Weights of a small GPT-style language model, trained from scratch on English Wikipedia.
Size: width 512, MLP 1344 SwiGLU, vocabulary 8890, 32M parameters.
Architecture: no biases in attention or MLP, untied embeddings.
Training: a variant of Adam for these matrices, 7973 steps.
Each number is 500 + 50 x the weight over its row's rms, rounded and kept within 0 to 999. Layers, rows and columns count from 0. Numbers have three digits each. The size before them is the row's rms in percent of the matrix's.

# layer 2 MLP up, 1344x512, rms 0.0424, rows 1048-1064, columns 256-383
092:438466466425481528527546421535527477605443522406483523416518551442551420502429398426473478507490413514491487445506509470556536481524481552458513512533485464546416580474501509462535523617436592491509470540509442540591558417483468526539439571640574472515518527509468419575543419477583431508529411484495573532430538454506446546487441563479542505474488529478557556502424513487407510637477
102:549494520570587484467573596534519486527493424461477536439566483551496419532457450361498423523447458496459407497504605491471436540524462424500484525498391506499482451498469499484551458437479440490584463505455495444544392484483457524556520390539449493512596537495514344471446485410468430514449506560559538504525581542546486517534515470499488403470471583456529523547521525477478454505454
089:505457525480492518420437520533468522545482429520496609486498445534450491474493434388387546518564539508445477498468439483413426432452435611424482440479513448508473526528489403539417488438514570492482580494474404509506524532537492511540556517517575519447491518528580468501564466450421495469520570446558492496478535448427474503466510541469529503446417439541444484501424526439452414491476
089:543474460524508448453543468518559478560511508562613515615509541446531539503483573507438519500587490463495490464533417541443501490463548459498490398472508465492449445507496495544563458484478534501476503495390528484506480572517520418489503517433510499532420486499477464515545517587486484456563501524532532439541451538575510512397501442512389512523443450554461530465489496455494517402480
078:461591463457551524475433554533484483590550509477531499404477531585494496488529481455555478516518537543430536510445547510528526357452473493503510465482465446555584541558453499491538508594505533486514573470546465576510565496495513564520536493461450444440472493473550425412553523514419512493518628480466479496477538516434510428554463463521584494471478430524449457471481496482547448446498
163:460435495478486545497448485460498485541422524522449417540483392501487585528568517499550570429502576518517553560534500428508481465496516500513467531398444623522522525493495444511535362381509596493545476494551487457491555510459605450468455498536507410489511450580522538471556456570528482528525563444563392470568539478440507423462454501502616514454541490458492468401580390518619581464514
109:418487600465469474534494537525517456441518507484486430469461444526562588520534514576596538476506516467472473546486552518442480457462496538529521548503486494539580494555597466513445456518498544436489452554513511538415500433444480544525501430554549472498596543529574542473523527566406495487467511513393501533510447477475519507516512527535502470502486501500467512436483482574492482538448
077:580527560498426473491574485522441485558477497493506569440558516447510496460491493550518547445502575518492470457518557364523491577526499622505542499511486525654522511468388365508518553509424626526457527462463441440586554536433536482542557449455474471480467455459528522531441500471487589492517421505513556470431509499581504511454580437515612501512508478522422462515499610567509532492444
095:516511458486478490525581454498531515540484512515624539532476402464445489579405499486523501469433440533485446554507478599436548505509432507574476451588454487496488553552555414443452456507578415461503524542494514429491415432495470546444472493612534432408438571535521580554552435427451519533569430488446601531455441479428539549446417550510526478376533507499514550567516493486484477456548
109:540438477532520514492377553443473527493473487489479497470432414543471520525384514479443465562462420465480509485563522486555496413537491586495509450463473439447487475496498424409530498457550388529542518479516538489484456548582408533443577482519446544566543481448468479450529502488495537545570507500508532520521488520554550504558557486532408519480527494505498487532468552496521488478575
099:504500496463405517447445507472506506471563525530534514523535449533467526453491475493524494468540490582513558495503418450449429395500515533450525482493677539572567485525517481515483565504512472425454481490464415435481546583502544542427566487525439557402346514423592527445433549499485559427501568475487499530533476465563495476537449574390588407492470441567566450483464542601470472513501
102:444557526436482530532563518465485602475482452472535417386522450599546513530448465484472575468491505501493451478511498526601482439473500579454506446506408527508460471519515372484542497533602559517424508544434556520551464459439470487443533428484512521480606467476593600523524570508449553518446421574493423535527499518421447520541488578475453514559584561352511570479544451423451541447460
103:567551479648535489475505496571565557479418529502538507460468494550469476559482572467416495488534524383503423529518661601422473558538476478479480529606388429517492451447478423417479540504552467456529520472496496519541454436500472472495511510424468532494579561561490494536441528543492506514549460528539605487484516578495508443574505537466485480547445550563526580555529505474525503463501
094:495491544537621353567540603496502582462474518526380539437431445527556438454461548463462456524502506503472492543546570404476458480510541537428499556477502593491525562488474418505531545346454545443425538560409479503504436524550576498516493477580420517527544526537465518524507513524461410489480606544537433402543525524428444460486481379497437518508483531453479527517542425539510447445520
084:508491543474494493518619496504499577503549432561563544539551583495494501498590484544511470506521505521519470459471420557471505516485488442570532517469539476533437499541537558525487531558457544405503534498413526466504486451506603577494402464477556524511466581465574518591520539449515486600534405424485475627561519496440594525494520589556476460400548409559513512477496488469483534482499
096:482515481472579578490502450518539455459508461658513417542427537516459545540488586422437592455508465452426488372469540467456611571471559472462523490519444530507553472547496550588467430580436479577503444587438516630528537516527544487562462548407552555600525393569523455494546465535504463596490525562448442542530558572449468595530613539461511489517498615493496562498527470538481581394381
085:573590494552557494493498600480528553571433516434500496590543552539582355472424526573537467602585505447482446430520532527485477494487480495467365585582480485520521439492575449493506535549518532445503478432540549469531508432542512522557452516468487542515517496503534527600496488506495477437501434497524527528499484491445536420525598440387434537513531534593471511515461585390508529478495
# layer 2 MLP down (transposed), 1344x512, rms 0.0422, rows 1048-1064, columns 256-383
094:467478514425441496489532491507478496649420564428480483448513464429530443472454464449508550524517444585465480463509458410541538498549472529476547472512474534547446520295478464428562558546474510488509547454551484495615543486499476557483410518554623426491464526496549453505543427478579506447529451485505555506469485466516453524539476453500520524524507518508563454510450517540478447655497
104:513531621480633479560643530450505426465420398566569569446509503546514474594407483498493543587474474480504471548545530549441455518520564486518481486445473497437481453550549479535536510556542517464544361616552442457406483400508514467579563526579455541546479490442497456415485536513452584513451529532433561514529549518532480516416559581532532536603437529545501603546468377405503509539469
089:493568441574516605552456605545492452521461542541484453498468534554497431404549520547587464464559476536550482530416527525482575562528525460538563521553402417488452489543592526510535499446466449487565579484544586544424536496537590498543540452498462545577512451581478500514457573425463404532547447420508540450580453550464512342493492495640504503469507564509452532432570596502567518534515
096:498499435517488475439539448516543463586480449514551515554478545485486520434481535510446459489493480371511512475538477539392558493443612447480547448415465441416445447761460447504517462525454483475505463496476559464513489552463530411515545520409484534543476463542441495515475533583487469451503443491500501491550424581550494535422489473556412442539449499591496492528514519561515527473529
092:479526475540499496593475506476527502534532584477501468500525491510514504481590492491568488549503537491482487533470526551534559458519640494568462468451431386525576474173512437502567456506576452569606480471530497522532429458493494608526455459469479484479502562522508415496529559462410460494440568690383431497531590537485543492530487379512550491533502496491449516494506517463547466457525
137:504482550560454550536470541549426468470555441509522509464413469532521467488464526492511461456463456479510539560478562434502473485453671513515414449534495582550508508176433516499562505382495542496411482415512455481544551470501508533388489523427429500455486467577440471402503491494504528529471501632572486439556481522541513472459474487450678441510527460463474551420535413494570487469514
110:471506561502484516526497570512535446431475460456504494507527485512536592530507568552572516496506508515500524591501555490488409496452329508579504541464527517589462506224524470562440431428458555539480449593463467496485478485442477564484512520530591465500622485527530441494489571494494497522464582572407495555539447471496465511507481476532475424523555453460483545515429470495496501540491
076:606464590477461487485470538479472473533435554531491510441523530466563445473445492469581519468530506439491487540525502341563674530430543607532518612499492506552493497264511411448577558459521567472503556511544512513515485506454522406483687456489499530519438533578515586502501496449531604480445481486453456552455523494505496487505533547519546561624544520525501409526461507586497554420512
095:497537454419453444529540452489514550569490511478578470469426396432521517597490499490513518486417445572449441560529514571483539540446484518538499539509440539496442537505559469475403513460606487456567513549440589445476488459438486566449524425571502435459425492503564619498568459477452488577575411468512498554494432461435496502413451478502492478487527457521471521553506524501509514495502
106:555451553493599516414415492367490454536557469474439432511475447502567413459427543478498473486454551449465501506519539525526487484456356571449465441442542423541458486702454450560437548448533472462582497417483531460504556561483528485397561558495477536483493526475507489487582516487523503539565466482549537512491570427567541550541537489439488513463490457516538525447427579498466476506553
091:449449472488583495459355506519432460540401466484533401495533487439532455438469557505503529520499570454520525507502352514540475407514514524435502481453459614582401443706433458442533531555473473458518493372496430534511515555459504526466542519457445456416404497532422525510435543478534667554507537516384540551497488556499529448474494433512560503497465419505537487532502454536501453533458
099:513448451563559449428401460541537450522480556507414637632481523461523451480516557492533518527533535533492506532484501440425553518537501437521504600512546460458557528520447628521413534438423424499535501489573487471423507538538500564528445581488522478518365525548383439532492469514571474485488494371510528455498491462552478488490497415502612518436398421522464437546465532515507494524557
103:532535518553385430532524470459528536504481534496492380452446502475491514462495553465517496498459603505465507582436489525511515612459468449494507511518474538543423591609504453482490546495443505370473555465497524397491519486366557388434524496430463535509590542518432567466493515553471532490438416447480493445503484515522465461502471433442571484379468489544590442481565436428568489444463
097:523523530517597348538523531441521570526538544495406576422464511516575462496456509500501452480523458477515521534556552460500556537482651536472497569444409586530468553542481416517583486360525575494449533541424519460502480540510608469602476477498475492535611541594480566577503452548480470544513509608454467376507608564451509468428416454402461515469483489528489531535556481561537504392538
084:455539479513577492539560513441510554399506441608517537537577579424546489517516469504506487416482465544520541426487489486506586522554630441489438429481496510565504480229454505471636397498514422521458394466489506475521490511484492479455434462475492441508431519460477482463431533483479463462507491590471475543552543676497576548448530463548497466512480418522489528446536479475482560507572
095:611450542440525481539478565534459469551501594526567551457578421463537439516498522489478463489532523644564495551514524556439534518556567522486513629626465452604562524454472503463613487529548501463454568449462520504476507463527474565453562455500496452497549503490432572519525583442545537439495509460458506523535549488559418382575398463454575469438572530492459487560473446494572526523443
083:550562466477415549470520612541472540589555595415535583574543532491510409466397442564564529570490470443523456450423475447492424481492457486536462453522510540520477497669521486500511514536488562440536472484538521481520464464573470545493426559428524513465493537531521460558490528509478486489500478478489488435495544539559548460514618490436431542516592504564494539535474521421543497520517
# layer 2 MLP gate, 1344x512, rms 0.0418, rows 1049-1065, columns 256-383
109:509516356544468607551393532524513545513486532441434513518500477558397545419514480491515435496553567508494501493571527504606508497517503463466490473584455561518549555500434536523503412468497428486484549482456503495536470515525536550525426482488520461556486586474567502517478384452492433496429496478493453524447474453565435565590515468469488455373471524480522469447578459529511505527463
093:473535495548505560542405602528524467582416589533590431485483546528478465391492525519601476481566473500511449570428522493468556565457483462512514471521432356504452478476576476533461497421455436523522550484488575532475517510499564502503537476479449569497545467541503476503536557466453419501562523489474559467493467520504539354466512427579483442470499533496475546433506561444569508515511
088:552495550567536432536542515553503575449558556521516539557517485467494531475491524428560509469599574560469504414488442476549454394461445491512516425542586524455494489558521534524540573496517549457449529490400419465529422483509541492489529471529587391511436524430532533494580563541570500458541483464592500553552552462490465490477520468392541521458511412468470504450481496408505543479457
084:495522465481513508475472559512438523524520447486521548433474518528506500459546414380559547534495537567399471509480549510583497434429469511455564461512441468562499544560423484449521497516450546551499548552543397475502562526497550503500548491467504424473461553429531399423553550462439499477492562464500483487500589465496452486563476477574638533437432465464445486462472512511531445420480
170:428500483447494518494418520468526577581470558511498501519570409469521545524572541428560611490571597583541565509514475392523491511526486539506465486407505598526486500486498448537531428473529596508505512525531495450512524435492597443472513505503492429491445472547564493511575430516580557509493563387522433531551501442463515445489418485463534548446548489488454387489523458459577495440480
106:460557466347482558487523420538543468508444528515566520412444542485534564482521569521529456414557544585475575504448515503488521500499437506504485420489513537522525448501474505502548508497548519414383501601476460485516482500493489438488557405501440505566436461434544503444525419542500521494602557433426446422544455417485466540477416521422532441490477506476505464520482533512532541418438
078:484467573434433422478453514475496499439552520511403446571423371455586532503498548506523483540449529478477525624588421514568535477380531487521490590532576541499419522466520513539526587490439511562527469437535551489569449420489558469472550464505481537545414563546550565461497510590541554488516513443490421487533483432514493525443520538490420563529523473435568428508515509486528601484480
091:526505469417522514457467578551489562499500361433606530448507479563511472498548495471524461514507468582442524408431496506558520448495431510437511449450495626567511468513523544391491529498554563481391614514420452513484447415539506404517575418543570538551501504509546505486482484440510538426443498483554536563579503426429492450476446474535500432551442509503444483578461531551547440503471
106:522516507450428531440439471480471490470583444522462475518521556468497391446509479543500482463504432542551547550461509431451452516476486526515482492427580527476530602546500483548445529464403528517537602496467562420471592532416499421432492476489554491512392574468568577490508485537537466470461508428492445496483499406570459524447467540507564507483441433428529483381523517509583496538512
100:410503486541597511509409595500429470509455429429527408492520473424445452541495594444485574524508551411419476563557349493589542452495478482516493471499396571487451435475418429433534495527441492611503563467463443525506512452502461528510530479468482472487493418574461500582532500469526601532423550462424526491518506531478535519474489402496492509479475535441491467554471393497449491498383
097:506482524533536446567525459456549529496516530490469535473564517568540522506570496589513543435465472485509468500508536450460524522515572469461424532464463460477415554496525444505544516404491503449522416501521604507474535542449541523505477541496462499526523467521449475521441527536521508559459468572494372525442525595512481536508576488539454553506600513530546552516576481521470461554509
107:566433469525600522476529484571520480430437406536528587577534514543442491566476463473501444536530471496465556466507509589432429404540488550531503497541467492520511434504471492489504538523585479522556488552483484592505416464597391552566440485497471540523524468533544489581485456493522504499478490512595554517553557492521540476534546439544478497656450486530411545493502550442498516467540
093:435475493532527452464510573459475587433543444469493488448407431477482436446463473455462516534518534566452511481456540440500458402536488526546479570559658604461491462511525497412459600488543485522413493506452499425529550521505410501335602454505424538475454516433531444465551514445513486422442538440585541492549358434513466474508475465514549401479479466441516541505473490444520438495513
094:482409585491521456559552483485490600443508382518491624517510534519429457468578482584487487492554533474504491464480488530501537532470452499532474474514556524516435499540540561566443555535487589435470550600441514462491517478415549572417450495477534502546461555448556542528444572516491491503471409415522377568507530496458570519493564594530521526410550486477513555471479526475503612524475
099:396514449519429518431504475476539511406534454505452449582436604424473552475523518464522524508471410374429495395465422439564525471491453457578480399422497525398444479514560480505409555468453495541503483538483536497555498537524529469523447587392536554568486478528565466434498434582516503549457464494568462407465474479456556650434595537517446525491512495488477557462506465469480553479485
089:490516515559417560550382600580447507517440489406533525499570423553532541532477539515599446560520503420495503543498497500419467499421472475489595508426548509556545541463518423517455565501541531478484455425457521456519437475556513518481449448548531540504531537586489459540553571484494517492450522510438403517525531511500582485483541601567526502475536441603395507476535489521527518584535
100:483457548544442423467487489440517437510433499428455550554527478500497465471491443466484544530465509441552463498488649523523470428545471456465492509440500502539518518474409468455522537456582509490548544486514512396628477455390471550548517476458437435439591478424487426516470519415495578418457471503578578480482438443524537417551545504415489539574474538539528479577472615448430471515485